Weights of a small transformer language model: 1.33M parameters, RMSNorm before each block.
Each number is 500 + 50 x the weight over its row's rms, rounded and kept within 0 to 999. Layers, rows and columns count from 0. Numbers have three digits each. The size before them is the row's rms in percent of the matrix's.

# k: layer 5 attention key, 96x64, rms 0.122, rows 89-95, columns 0-63
# q: layer 5 attention query, 96x64, rms 0.118, rows 90-95, columns 0-63
# v: layer 5 attention value, 96x64, rms 0.0973, rows 64-95, columns 0-63
# o: layer 5 attention output (transposed), 96x64, rms 0.0874, rows 64-95, columns 0-63
# gate: layer 5 MLP gate, 192x64, rms 0.135, rows 0-40, columns 0-63
# up: layer 5 MLP up, 192x64, rms 0.126, rows 0-40, columns 0-63
# down: layer 5 MLP down (transposed), 192x64, rms 0.0666, rows 0-40, columns 0-63
k89 077:551537576523466493593544426542509548398520541522478525466476502535396461483525462504502520487427396407592497483617455536550560506606505472525510476461512487498515474603476422535506445462506501
q90 090:487562548527457470479498508487529510484537467496509530417490465496528496478611410575521595449535547478538453470488570488443599589560456483609464471484547561499513528553454487510545499559504656
k90 077:532527497571517569427516453508542536475454474508473536531528511460466531542474513488416456507534521415439483506459436660552484439478462451461434467564590501459511485499445492375437428491404522
q91 088:604452565564522561467495520494517516444483475575578479432517511480552628545450526483506502530392545521548517482512488476600567594536448544497518511438452501491533547574547557419463581492460470
k91 073:465482510484398495522561515484539487542557495535559487423509466445533461525536540508458511454482392558474523487446382500472413536548505606483460574482522479422446448400479470511475438486605419
q92 092:537438450496554555407477537528517469410426447540542524553455546441426505466610525428455500486517493524464498514523510440489568483581487419370516476499476513522474473580557527491491462433613542
k92 084:489591493477494559600602423441440459589495468460506520476446530466473501497556439512490537483543499577586478482425484436591533556510503546511495445581480533400438579479405485543517487517546491
q93 089:524433457557431523482465505504486471487521488541556493486493399447518429466468436557523502518602509476488569565554474385470557561429496456531476501542404445524646458440532542514436500466537447
k93 083:550478363443442443532529473501476566451466479443529580476535608531473546532481464529496563530618490533425520531524471476569405508550519517507509484571471574533436467444570499591460506485499559
q94 090:546455479500571538556546493514555469559621440560429583552480555418546480474480533509491593482453542460503506485520463389440584519463548456397491480524538424554505505500422491495456475552479428
k94 090:587510532517500492513545475488534500501471559556438569493462465484486415394396542560491429525520486514543532538499455460417461426461574550477486437579434559583550517449463480591544430527581497
q95 085:471528542508500520456507435427472513513562538496446490521409533579448437405454439578485561415473530522523474565508534504491593545465526505446400562492503435518438588494444571513473607492522566
k95 080:515578486531477482412487502440535641575535575472505384466559507471466544542590555470501426544436527442488494526468496520489386471404488484436549464488478588496559463473457535497503503546469519
v64 098:541506505455473609481531529576534375511543471448373491548486488478486518466501575508473545514540485479458524441464511568463503542443445528358540472561513558523485486430478534498517522493430371
o64 111:579437543423492447454529484529505428585561511443444529499487516523489546441516573521484636600506493444508409455513483469618536511505464477470522502477501521548453525526402528613515542467439489
v65 096:464506490533540460475522443484594497413442474464461465498377479497635594508472598523536502471500569448510498460498570430520569519476448416486469465506521533447486581546550461500544577581486484
o65 105:532466513545505467532472530420557422408509470450480420516465432411554462579561502460456616439508498515489432514540525441552567566478404483566487436505509550453475550481533536432567559459522461
v66 110:561466457455463496526560590417524530543568490539481576534500509417473435504574508507522432524571458467545587502510513414445537597597532473481553430505495512523612476497565489478553531594485524
o66 127:446519374466444425493493512512506527521522501464456584476488554533437506576557436513468482616579464470458438512468520443501478545588466489541552409588532479497584517564533434494493432509445567
v67 089:464417502463474556578448457482433556539467396487517467535540579494566449505450548401504572466487431472455507412550440600476594521539435478442449538483495570463503451444450441527512465510479483
o67 104:494440545398448507523551581489474500469465531462459490496459565475522465478569512477481540439463465458483462466541436551427503427560556475508495486412521579466418482519437455598434434531543644
v68 091:431561465474602515484431499542580350512493524556518534471519505565489470511516673462481438534548523492556461567517522476534459522500447476473435510522550556515576509503487428461533512408495495
o68 101:478526514511499527470444542535547447517514423500549557520469457429530478543480581557601543570515497458624517578596466418448534506528466523496474434481443624515456438465462567524541539558467450
v69 090:537498406528508450434596552483529515551486510489498559526522501640420456493528459513512502524502474544549532422490609609562508531462483563482568496523441488549431528424437527602476430505509503
o69 097:403509574543443509507564445410585479601518446477513552441504459583476544423500506548459462499414558466572428466436465518589480488564474490443529567540523409521555540475477483567495481491525482
v70 094:423616494520499481545580449502500458503484532401480488537560513479336501491474477513545521534533640532513412523469508553518592496464556455533529434557525452521520503541473476593531522542491489
o70 108:502515554536532490604517445456483452438485537541507530435522542512423485503340536449529507514490639436575515536481458496596578542436519468515472451474474505521548511509500398437545512509479435
v71 100:513467522479525453533458494509435431464385497561522516436479537410451595549496520428478477489552477544507477575572598460531458476558455560539595419556558483557552497487512460501582461435430511
o71 113:508493486533507592483499448573484391519438482468476607536532473419463460483482465377565516460550574517563493508564589486416523442541465592518527478496477402596505516491522480514456433528506476
v72 101:480521576493482480486497448566499559430343547479495535497520428544454450490445496472512485541546519508473530529516435396494527382540516562525460543607510457597557531498517624478474509502520472
o72 118:468565467502548495464456485620437547462397449531577471491546371496467457448477536428500485517511512459539627452508511489479515509494497396494443543564453533509480559543527499417435487443563459
v73 094:509424488486416504438566594545416418461394510439478507493470491491496417475484555464456471399498509490528478489607501455513458550513476467526506470476505454463426522536549436469564421482634503
o73 104:538472493500379499432547605502480409523473484364511463623560552551518519544497490533499495495526588544557483449491490489474494483499523521494455486550557433496540591432424521415506420532519505
v74 115:481557506448488569535517437567520493482568578468519490549425524482507465393549468405499479496480480417503425440501541414609521426500564540553494463531499539522575505492588528545413473542522589
o74 131:537582585500500446507443464553560490451484519523485475524567500474596560559515520528508519501536484534464540452463515495514532535563507478454482458524436581471676496568616430570501568503432539
v75 092:480570454592567517537451560476470436483484539437481567395427506594510522441540491460478560532518442496537479482578427470489531462510519592437546503390408420504528474523456476573480554458508485
o75 106:536493459517508559505419492504531493445509340499507537487449478465554527394524569555549423491454544428468478486390448441412487465460515506435519532486561524572552462444463504477448452461458421
v76 096:420593496477477547400433542515499621464552507466461579492512474495547558508574535545483472576545452515579468552481525582494404489453438490534471500484479515554588394452515552523479528471465561
o76 105:489556534430495519453440484603428582523537416500513522431513464444583488591508585479504459528490458450488470524521457609555522462487401575527490559496476468516510365455500565488479541456461514
v77 088:461548487512497518385569456542429461509563508539504456476437495446455490554525440534622542532517524434544463453441472525519498446500528424478507443464415465504510624505404480386487421519512513
o77 099:491508487527514506464480448443482457467596537495519419436503467536501556509437354528545486520535476501549483515500425485493529421473501554468560521438390523453534602484519428421609595506461482
v78 082:633524644434540477490529476373561451515557498480485506461512431482552513537477522548448492478456480514498526527516463515466477478557507495645393464589477455551548528474545488473515465457532509
o78 093:577507389502567552443499508433487529552511479518526453581493515556473527579481507492468493544603448558557575524599516509547498451432479497485491454544480468474515449494672550569512445456532499
v79 086:461465522466470454631487543582530445475463468531452517528460573614510560536582494564515507501562544522414491503525462494575528425527506471586502486554581525428502550449489550579530549412531529
o79 098:481457576489530544514512456509517477439424553534455537576545525504535540527429542431512526459525583502491547479407512410406470624543422489443421440481505495489444535523475581508494490380489456
v80 089:436516515518648515536483458481442549419538558494420421571495585456526489508483476549430540495528525546497578493536534516509459471394493566533445539587478381472493531450541540480575521510533464
o80 104:474515413468578494555468438497495514437489571427477442614528538467477552520582552474448496460536521503553594526522540554555515481503384544387463576529543447509491490540422505523558553541561483
v81 100:550526469514473424435481550481529535419522458550486520482518406550501516478416470558578546536542515600452482412532455560566482569560516536544455508518572574450512608578491443451596505507485513
o81 108:494460464521531543464525591433498547554585539552460508537448477465464435490464460594508570501490529509554449561554418554447548611498417510494504496568559479457465649527492462480509551443553485
v82 107:515491496669415514519540419469469582478495501476614445522409543544490471484568571527532467473492469494501525521493538435536427491449517455560565465572539511503528417569423499513545529565468479
o82 123:555444560641436521516513452539484513416448500447604493422516462505513505579583516478581452440512519536473480498472501487590532485574441479575511500493513475508474519631462402457507491486516550
v83 096:516488423466478520477418457568529531567476602469430362505445428525436510495506465487477551434550499468445533540564562471510572536513459509458587510559527482541557501493460511517597607566468494
o83 114:522502474461460492397436470531538421520447534537514582462449451361444514447528502534463509495479573478433510540504581457563523646529439445415506514457477433485463472553462422480492507530518511
v84 106:575511568418548544549534550481506461470447557520523534535428444502436532490462494538539415414496557445498455554465469491481419465434598494536525548369552502445443500588561477519495526579522459
o84 118:519504530480478502579524531518632501486504464586600455559539518544479506503480489535497584514566595555447526494444537507500471600468565498634478501491552500423595533527507542438539532516422462
v85 100:527439566475512635501399514552553464510456526493485563452593398443496482500547462494527472399481535474492515481394530472465450600528448524410511507483455471467561530517508436535408533475529497
o85 111:490477456457483535464491497605548484553577516504484502504515474461414414479521503601478451529458526404452491449533479473574393533411636471475516429513455520513548425428546588518497508529527487
v86 088:556507438505498479472429445408489297512479543462490436533490543488477493496489638496537436462528443538570575481489501531547479487500524512466463532513492472533530477484502412492444449534611528
o86 099:462514500478490474470437481502602387492541509360552467507503582528457490506432481604533466538509400554605592553533509457490514453501452464564494480542574548472467469470436466574505480529508516
v87 115:505528521544535558493438556489490514537503491498455430478388549504449520497459461642446514584470447524479467447416434531515490495555496477434546462555459528537419360487565517536535504506592557
o87 127:538519586444606564480468493506474484496443577539433389505446484562513571496443572518389463569423457477476427516402485510528483483529486515508511464422606466532510423535467458465523472466510536
v88 108:485408491458449495495475452515522476540455425411523493471479512486531477448548452576532504509421474387470531458516558549556507530513451531573513517622567547568520492572577412451552391460483520
o88 121:532411536463440518492550520567492434460413592473451477498494438472502489531470495543502570491543398582462518457541517484544551507536498606514463463592504494534531494522556485558583446489650548
v89 098:508514517451458520455454582531466461531587410525557471485437420429498506513572514509560464581429532432440496521534558470510475468498489426472427484429406479505459518508448458601531379500524572
o89 108:485513616474495527480529540437439460461625507530497469537456437507516559605455457513565478576448449498404438495576519430460569462454569531547521530455482433439580503435510499553544490460472494
v90 100:519615413507438503463450576541519472415413555573409537520496577521572426499526469518473484442503495528568536523550430503468387510508424528553485506521513523392472459517556520531461449513471550
o90 124:511557446509503518459525520581500488503466517435522509605602489509604491528527505537548490521428531495485494570430452549525493498503344537470506518557567491456477486441482597528497439579380452
v91 084:522494493464403502499479620448586493482585494560503473490565593533519456520391516486474455527602587457578456444443537537456500441540483480551418526499584489563497534486540533559457487483560486
o91 095:433535523518463428465515562494511572543555525512488419517476501496612508596367480429499472544537448437558498490512539577414465554496477443531475446477536523498500478507532500602469503569442384
v92 081:559557514518622525576498409390527509468524450473495478515519485486535511460516560537487452466559526423463564481376443449605486563528430469494498489444569509533467473523455514560464516453432413
o92 098:521475542491502466544509501412551580400486508494540479566537493494406414431569505497492482505590433490481404539545478508649497508483463483562529422427525598486479440565519491550527540455520490
v93 093:543403506381436532519581463516536513468466467589378542506548488512513509372478533569528446457501528487526528490497485479493505446486504512505442508463529525435411469561410598466492543557527579
o93 110:365475510461490412430544519578484570484452511547521489478552521580575478473514456502526589485465507547540486401505562484541512608448515474529478495532568467359456497506518530456545536476443559
v94 106:522442372538596532445562470494476479466549537392460577537444431509545485466516569528441478435498522422464503530514501560431461391527598566545498499460501501487430530484564500447493536483556467
o94 116:552425423516545417524490499453578536481563473469506462526542516481571555434445565577451497488546548638492512391518490471434448540515478551559452543562448554439469435538513508430547503480521442
v95 093:441541494613546561464560593467597501543412534466520455513444529516544429479524448502516436457485404539515469461432594413399557506504486513529501479475540544468497603476468581460497501507490528
o95 106:477497467558512522502499503451565465633513469470481473501515417484564562484610405496497434486458553463533529489379474412546545519609475499513498543517544599553534481465559529423487503462487566
gate0 092:431534486555619556497507440532536506476420516510477548455489578482504548477481516458497516502535540500647468456463466546557446523504570462405602496480479628541435501481473456472429513429508540
up0 093:552453508501407482496500544585491492496502463463542417506543488404561464513496500562569473477543490525457535572501559433407579497552389550481368499587495458481494463519491595456530447538535472
down0 092:508557490556467493430527432513483496498468537404516473527507538437649532392496509528479534462588563500470520434500490524442394515454492471553473630584480505424502482486563491525494520512519592
gate1 090:484544394471566355482527452521467514515445517398511561495422441492538414487551517507553538574548526530538517522563586513548554495466482533445496571536505489489443463545550455539467450401568506
up1 096:670521493484502520528541448424486426433439570433531619486493447447459485549470547554515430534431514495462535501484523533573509496522472466523533494507436522499523424509556450430490550558416435
down1 095:556430582473501461532486437491467480409510519481449514484459443569468536534458566573525421499475510519445465523501500399422537530523575450530530526492434439461581402567477440475472489520370437
gate2 084:556446404456459501534430447518506501503544491486498529554362500527462558485471444506556462471481418578533396491477472506514507474453596474422577552451501610430525412476476484490560497512562506
up2 083:575468407455480554454591423564481478477503476494525439536544478592508499447521447529437552555583519555535579365586533419509470446464550521477477492512486560519577515503470586488531549462497498
down2 087:451482580598546410495474547485500509440459556482554416527588537401508448531627539473447556532488541468493556549568479553480436535548492475573537496600503382502479533511482512492463486530501494
gate3 103:487500536510459579584450484558471515430452426549537492519466502533475523598575521467455453539525528484476676489514470475506501563447588456488422409427471501511574527435509537475571463458491484
up3 111:426394602454482616581484512492529408496486509505531533555469495459463429483537487559469496545464517501478597584544526432530473498556503461541434460411479497499462545478464571533394450440496536
down3 109:524483457508531457406454456476485524532510561495461504462570586494541557478462523456555545472479538470452426407524496543543486425467511449600509581503499556457452430522563411498617601533574516
gate4 130:465521540472505492474489521487585525483500461609500540561529500572533402442519515581454553406560471517534455521499415493610611450531509605495495481564470539516546515528429422510543446535552457
up4 136:437506555417529508448524537430545512472547487583522594553517492502512386528529527519486621425507497482523454567503494502562624493504506523443519489526505571510492537619452393516494501553556459
down4 093:434488493466554451427558489496496525523482463561485517647519536497521396567521543541487521393507467516461408522497451495541594491499507546388476499560527429533504490504531407456428555589502493
gate5 090:492407533419551450479542534429495548545463423553478466503527587558500421440401444476515543534524545553522531446548498541434499447459489490487558548424451517485359545465423476521516566463451492
up5 095:509405462456501500439477610525482528535513294563504457479557540523545468442459471458556488588495510533468511516481487529470541467359477518454566531519479484499488510512445524474573536522541453
down5 090:433529522557532455524559456519577472508437550493493611529591498516514559521557434452485560496389469545534420533519577520526537545617548482496481602534453453490513516523525520520483576603461519
gate6 093:442561557525553443471555520445489595472513455574536546541474560482467501496502433567494581444478497509521527468589447556456481572420603419448510459457468445457550608452557503514555569494534495
up6 099:572476400483484462473416524463524474500475459376477469462559484502513514496387545419440478513521586488512434487460544450605505501526426556522499505533564524525545523533499556519546495493620607
down6 096:413479528504449541560633472515487546471560596537519409554478507560487450482561516504454631590476532452492542452601510486479525458420577412487533513486476548501486471435514471505486498534442488
gate7 109:465476466430548496498462490501534498466455512494575492441609503560454452524493541540542515578493506356508548555475472481590509490437472520550590431444471493436524479442483493441497543593468366
up7 096:593566489445531457500541508573427509469467500507436439446486555466500472475530437484473502428540536518482410435573535514493470532561576579528421483543527495509425430521471514475467393477608606
down7 096:382474512548445450537489455565509569478534571478579471553469443573540492510545513505543530430539462545526616498467550470478495538489593475489496551552521461437537514561427445437608547408491525
gate8 091:527547506547498542448497448544445477423472589433517466562521478427548491536449467518489559568566453581477487509465536483484461456561421564450501496460535551360461475470547574582504506381466526
up8 099:494442526593450513477480546395544562513572518540523558466457542517450531517574458498515505386438482551607521542589442578411591510469485486514533432512414502432521517523547457517517550517542487
down8 097:490474556592558513424458483415502535526533553497506533486544571428516485521490484513499607541521443652512537569448458559410527539502458577567492545472446487489574509534485503606565494479529540
gate9 098:565599430480586498400539466482499473588443486478486555449549498552566516465437589551487510620439561478561556593491413525565498471483480432479520529483446474516523467451516521445528489509456440
up9 098:562518499415503543437516550487576474576470411510528485446521659515449457548482475549455536605533542514505523528467450418493472616479506527393483472504397517484460500536501498450528524540507454
down9 099:478594525496478523629405458484447565442453541514483484440484571433501432573489474474480592480545505510491483580491488485466565440544442553434499484531478542529515590523503459585379548468514530
gate10 088:455569516512480473443513467484534535483530444493585472450513412600536459570613509453539504492506469468533547543550545643436435500511443396502460499532498536457417519454448434535538493538442553
up10 088:503559559537483487551673427473497537450501470492509563513491511505554430405449537481547499417435529485526427400467475484427511504592509505523513537509524512462451567497463471374448488457454511
down10 092:481511553531570521505599486460434455462464510582535482472483481569595376500464618536454534505493439605479483448508491495498536555635559541496483453532535427529525516513520469455530422463493535
gate11 084:548510432458534436472591503454519523437521519431459455467540526575616544590502447516445457479559467591518481493486531435494474517448516552449545439500453618493587540594501591527498533527496528
up11 088:576560512490468453542514445444573547508466551517422558611470535528483439476458517556583528540527484504596482494508568529408531417542465477511497482566564423545398532532491406472565466511519554
down11 089:435511492463499552555572498460496465515484597543549515480494486526508518435507513432471482411462543442499463440406450513505517514467643537459487456390444544521495499534436599473452446630492499
gate12 122:491514537450451431399573510516409533510485466452451539561485431439489489505495437492527556504424350491478471468583475600500459462457567529519566571494546559479442603490490467539501532505551518
up12 105:546496395463531489499466548516451517591409597482506487527498552471503506478444496561472513493572404584371476453530586508536428527543536591428532477485551501439528481418532481577515493455514495
down12 103:544642503487480474511502521516510452477532476489490407605441546523505480499605542458499463567613524506558474363465524450577461495459533496484413429520501510520535515540512585535565492512439489
gate13 103:526479448491581494499539423457459521484433479491417507463601598509555526345488593452381456489538532538515479455432484553527512511555476549434448473496515474591494536458522515473492507529560550
up13 105:556464480440497490470438525575650476524475512421491471529532492581484523526525555437581480564510522634497552581496457510556494488484508442478493508555477495495548537397514536523624583525478515
down13 104:451433557523434474542493490601564603523573595432541585501447516516504505581516446512590520550594470497577520604516505491498527547446535532532559508551518523574519474484425528492488478537425510
gate14 123:571490584376547532452621407532512426552542605534454532555521485516488442404487488493440561503473561499453488433502524457466551465488563510480487471474475427490550536433490543484527416490558488
up14 113:534513527522467495447547502439562470543458523472445536411487572500540519479468475486448596477551577591522449323540532521470469582532480586508503465502492591473460450580533441469548512520461542
down14 110:507473536427507536548475401465471599488537486519514541335501485511488522452466531526476448461468515481481541633490509468416563406497516432557516527472444463470559488549490588530450510414450491
gate15 119:471511576519504501506611528559476516486523564477423561498524465548432411515565448501494476517466530488504417490422471621487515386473536439567559584451572482486499491448507552521502468376519512
up15 118:577540577478460453529556580545479545491477459527534456509551500477671564551536531472547590455510430473507558504443566509454532455567440582513429536488466549501532527590467529490468517476433540
down15 108:472502447542453462540544506548421540497465456482499528474516493495418507570499514504534462514481545596427422548403611558496519449519411507536567545582421441434507534523422472481424506521410439
gate16 095:462423465444468500448502573496469485465486527566486563407440457502448468476571506465542523444526476512522387461536590603538443491466538477502547594504535569494483423554504494539554533417544613
up16 094:510521528536446517479522532560495467509601465491519486579508420458484484542543502530516430504512556502572641582533490462511591439559428493473538466482447466505535472428629530506444424535428435
down16 097:490518527500512443404457554517532459444484476542513573489562539501408502441527533454624491445549538565467533447590538540402474586496525537424540545492517525526490601538441421528538504464424539
gate17 086:527487576421402522538479442518525539483461570519501509356502485498503501517566492513546409531481433443427454512532528477534524476615532484412601372522463552455565538534496514486533519522510503
up17 095:510502515490507526497505580423505447452528497533476520628415499502525472574494560463485476396538467557431504535464536524438502510473518537553463559498509457426540413393470454614505459569600456
down17 093:472505492514451544494555470475515510412427561503521605468451424461499437540555529526525405448546521515414577500504464487451556448473469578524578436448526634516539478456474466599515503506579478
gate18 103:490481460543415498450506445548528432548459530483536635488524599421549569439526502551490478554498540514443508461400441436570485525557559578396508523566507500545506549552486509572519481488438494
up18 105:468451461499495569509577416445489557542503424491464502500502520613407473470481474557423435582525526496443508488480550506453407461499480604529507585530626505584501467478530504510427472558544495
down18 106:535622565513503551531580577557489517492481472486384547450507525431536493485563538471546473453497398508477420529348509451539479525554477502456574410539535475453540518471496520478503468449559524
gate19 093:517457577480547573499444600513545531522524558487588430457541626495508469381460509489521564541450536453505498478509562445618470531513562540546528567460540589501466471474440515480549520449536479
up19 110:543522566483544388456487508433471528516497464542448498477482529532558490519491475545538446526399517512482405501489476572442533505467518419452537476604503543426511511608467535617489508594398452
down19 098:468505501488551538506480550448584515494518514459550491588502549488530563526516428446411593534486390491480469429476492591597434545501499485568464428466464518467506455417549510421488504367521511
gate20 107:489508522572388527541500496350591484530557427425543492481473537490489535427577420503481450456450477505563537500556470473600540500450497513595478567585483543485501580484510463452517488448500485
up20 106:416453555502493477582396579437559514472531467472561515485559465453478518529472516491518500436508545502596446464491528479530537428485482360550482538569518576498453557563427481516530504457574398
down20 099:574485518446542507527519454459523415457473529452428520628467468588508514513504502452458506476524515463456639410567566485463456550487472503534437416462490514586516485497627562482521528447515507
gate21 106:474525571513511570498497464430514529444489476606512538503487469475532399521548540502411558428511464544471431533493453508585599454431479517468636459536516513460521478518469417540536493542551385
up21 128:494502494509500541466474524518556596490453428537488435576517471542501381493521519513422604438504514532540489528519397471613550436411471476435528534600461494582539525499506387491532508503490496
down21 088:479438410491460550503429592494587564531481460517467477588530547570496482519542491506425607449495422503531426501519455418536522465474478490498513484513433393505491496529591504510577448463418583
gate22 109:627507515564512469505502498525517540575545406474441438580520468476529570471567471449481418462479539427563492557498410543496553535469515532458492433502528626620445523524514502494522473457523440
up22 106:458562469511567557382448499375521529554555493567494480447481507544512472449476499559494475515523444543514489461446546408469471517508583483628562587493499452401566425487476479480511558504459485
down22 105:520420522433519454553515571419491552506579518522512487466483487461501540428522390556431479463459471489511477456572495509395538478512549428490625549525536400507437446473525511459481626521472501
gate23 101:433427565588377496546481497467622520468477442474449486528503519511529499462511480516530445476518541482418413469464473558430623536463538532595538521521532518478544605507486437439507504530540545
up23 090:472468552475545433526556467560449511521413537528448459443497513599439521450479563517485535517449438472427444444511563549547488483437502478590510449430558543553451529580537467349524472452541501
down23 095:571531416468530494543573454531404578476528455602500444485401527457570521602534511503459509508444402449486513576532480485600406538468472529446488537513539527514502501496502462580489482493405517
gate24 094:513498448553577430508548379470512462555481457544453543454543516507475510350504507562494463491480511551465427512434519494552465450501461504386446558490572449475533516400515524497506440515598567
up24 112:497456454560468482565505471549553496475551476447542438622580457555436559416539402500460399492531528489557493554512493471545468407505428429489446517511477522527492582461455455400487499523574497
down24 111:464411430534507555547423488557554507369552564455543500599491501551459545540529447503518413500550477568511401520529430493550516441468407505594554481507501478466474499514538493449446430532538464
gate25 097:458447471457495517566552476633593499446472470485561508643507503523455550478507505491493422478510485536510499519388502570502568558478492538463500505463563491565592489522533448479503430379497562
up25 093:464514565527458559580549491518550505447486395504442423634533490411547495568483493465446463487503469599492488508477572524426634524443559533464489557489576514494581513490531454448515492501505480
down25 097:488530409457516457389407536472450493600513502513519501480465561507537460466448539493507523573468453470484554498595483457532373516514521423561453451481457557422411544574582528521476549529518528
gate26 105:425533524464555472491502510536528467545522469485498514471493506448572447397447504587431453525476476535554406541501424529480484507509473499432447563522549518434389398445483421438445495485383435
up26 088:447455426452449487346470502537425504574524485501435548481520481481508523462530612581422408508477473495591458569503468535543460503529493564543488479459478555417453423435464432514496458486497515
down26 098:447506530478499484488500488541465506540528498403431504484504520561438498492431579510546441551484463460493396499500545471374454499493495511518529495513518454530344392632550441448466546549518486
gate27 100:454499533480471487634551492496581557493588501389512486479586492582502522586490478494490401477501560487544550472432405490533538520501476517427585539456514449581561548525496517476548452444453464
up27 097:612522572453556498534543517494526475502500641440439589485480544565487471567426541511586452553453572537488531484522407468502546457539442538522566436486540408532475535534522468543536527451491450
down27 101:473539454468530398565590494490530483437545575486531470496557489510523442561522427569592471474506571486426549458487502441587553572408592529505523464569475454544518482583429533502487434472453513
gate28 098:489523475481446389449584503526454527528440457475537445559593460451520550568486526452437463513534478453485524503447442495543460550604442567533527569541436558517491487455515523600537386545452561
up28 100:470410428533561481458490491490489559586485497416453526453529547528451495526534497455414515530495606469452577616514548435523493484445445518572422417430543468552573541542538547557498560505515478
down28 096:470491516437535435503556415488511509475470470514520478406619399567427495435522454392425578497522517525516501502551453597500492524501354540515482508530471477470510515425443526532580528498512514
gate29 093:618447397483532547470507432558485547433527505536532505408513411548521558503542423508462531534551477487493457572524465556499591527437425520435494493498528456477381521494482452435436521525569554
up29 096:481522529449539404489457531489422487455481581392520459541534513498483517434473613469512527544486473485517526538580477476544477547590469622551457427368520482476394535541513514540538490497532528
down29 094:518588493470520493490451507491523501504568561539510444589588579487526487467390443480524393531476465474455490401454571525403509465480469462513394509435541495452489513573631548490488480488516492
gate30 087:445491481577546478527568536519530507444512466423462454467613531489476488457492388552602570511585455484645494479568455551466565484466542522464502581483492485544532484454445537470507511474583542
up30 094:593474601392451478437437460476497446540439547603534543501478559538470515460520572519474499487439541504500417493515509487623481440580495508517446424414458507508386512526447513510494508539458488
down30 099:461456455576488475559510498559530540482520550411400477495592430475508480536501490582512522495518408525437494570453506534452514593552385530414619486514553523462578473510453465532570489520511520
gate31 095:459508446414510423403541532453447622512477520484505597495517504578475469481582477472478497528420493486396427491528505562533464518487607461508518509489459573525535417459546540529554445472448578
up31 094:409576553489582411518511548478510555547527487488421469546474547469501482434560533421445531508427491465467487481588483537441505601495614436504511500545462583585498427461442479439449537538492486
down31 095:553490560464441594535553471491532501553525513565488421392565539444510431530413524516458528539538416448537501557514484497528471517521383522482520496432569398458438626491504471481453459525514524
gate32 089:503516481557482538448538457471497502476521531512509510555453513488485488539483390483546631504656551594522448456498506521441572504526458489413529483540637414507544481551541425554514524519512482
up32 094:470485533502441437522500466439535530539598456530427505495477611418468479559439493486519455448558491490514504453582508483433429518471501565432539428511518472503534508633606461575548435462439518
down32 097:529493534477466499590443479544505516513553450546476460439515594460482515527424523563507394514466544391437495441482447529549479445422560546496378467508471605521451554509476545417540503510424487
gate33 078:546417550529500522498524499458453599418468462496450556455464459565470503573477497531585474498641482450579562413547510465494477409521544575544561536475475519514515574467511483553412510542527557
up33 075:424535459417526499447568505427444535549485564545495445609452471519410500465520486471486503518451545452364445566518537513468411561511420476406538468502575456527487440532503447458539530463495531
down33 081:528481473550537416540495577540476630407508452500483479508529491533533509444394468506541462491515467453614503392459481544462497477516502531568536613519422553449485597487454550550458519512501454
gate34 111:519496463562489630533496453490478529439396549493550579478549456443518558506464522494395544524541535486536570580486479544593535545448452447407461507462477566449484498574526543511475603547473519
up34 109:421433498496407431503530552559483467504562431490507490558464504578586476486542473467545466577471458365507444484515480485482551488470490384576507568492555408472490512448444460489515459521509605
down34 102:483483572490449425477500489574527567583546584504508431494462472529447438478561516438567541545527531516472467443495493500494456511532515430609521588512543558489567543488498634490549523593398496
gate35 085:561485506520388532558618445448548524489459452476507473508549534469536501512483468390495446538546485461570446476475500570369534557429414452450482441493483475422466487516490461500536463401453538
up35 081:545519522500406519613603422440561504469418418515502512416561565467438539555542523473503450554531470442530484475478546604454465566485406486487477459489478528438524554465451500505499437445466553
down35 078:577525533435497459456520425518453450599542464481485502570547541552449504476406610514548438533586405503487438558563514478501481479534487538577446453520500403481443508439463443502507477486552590
gate36 118:472523525445574373488554598444549461503507478466548446411471513530481566402445546549436518641519507499550450512484474476571470565516479503501503483573513581517501518442463518602553523476524505
up36 111:489504465487603442488505613459567531472535561460402503477510533548484577499457472517462492473563513543477500489464457543453413460514550502431545420537452552507624530535483406553499564571419459
down36 117:407447508494484470555520446468486651466554601519512447476516512548491539603414467504445527507469502529374524507507490508424460536541464466530557500534429518537495482537630462470562513461461520
gate37 104:547463501406554458467472530467501586482425465504486465484510518545533455485491559421532540419474433585479382481560512543514522458546458595492567448542486602463448496591460449513587485427506504
up37 093:529533481522609479496516460537501523525513553462488558451559531583522532482392535584544446557511480511498505462550502443514426447507519464449544494394435532554520382544633431487442469542522536
down37 097:447446517463434630526491589492424459525482474452497450573447478559446545569511466489565472430403500509496560554589534443487413557493487485556485506462517507523541483471495524431418598485524431
gate38 081:568524516499493513442478500496509641450595526548484488572457558552410432492386548470491481475516477604427555548475501587427444490506456470506574483540438514436540450556531527527516522455516549
up38 092:518400538476471423443447501430590418465568574446504529484460509555478590576515553527555460443536519522452513509465488498468446481567416492416571509402464441529508505552487502462564465542558572
down38 093:495516584475519514408495406547547530504643396437565515430575468488479385445455467458541582524474563427504528573521449497492487553497548513511409541500454542525535473442499501487542488488508492
gate39 096:450422429446458433544499529507514508451596567479540497480555515518565433539597468572546422477452416502445415528569526483528491459445576489519532508531457619448508500462406550491446512500543526
up39 085:446485456460501455613526531511518534580548520489525576413513539543567448521453452575476510508442442492613444402574451456488494478496567497559503486618475539451455488536470480450469545495459407
down39 098:502502570555533494475533414566474521560469466594460584522425457496496514392443515521441566518522546465509509465412524471457502551591497501469465498376542389502497506519546403564447476516466463
gate40 099:577516403497441493546582491551478510541387437518484449462511432507517486533541470520510514523471430473539482543444389565481541436489469509500496670478538515539497558484449433477464458533575570
up40 114:485495452584506521461466452506473489438523517582529566390509466420445443453454397425496502532440503564463528366494590476546450540504538530499502527471502421475489440559554396505531551468497531
down40 110:476430543495446416565555388488465515491454544482577578478488451449477511458443471483512455480454538561492456572576509419565459593487532491538599535494448501408513467459637488508508526496476486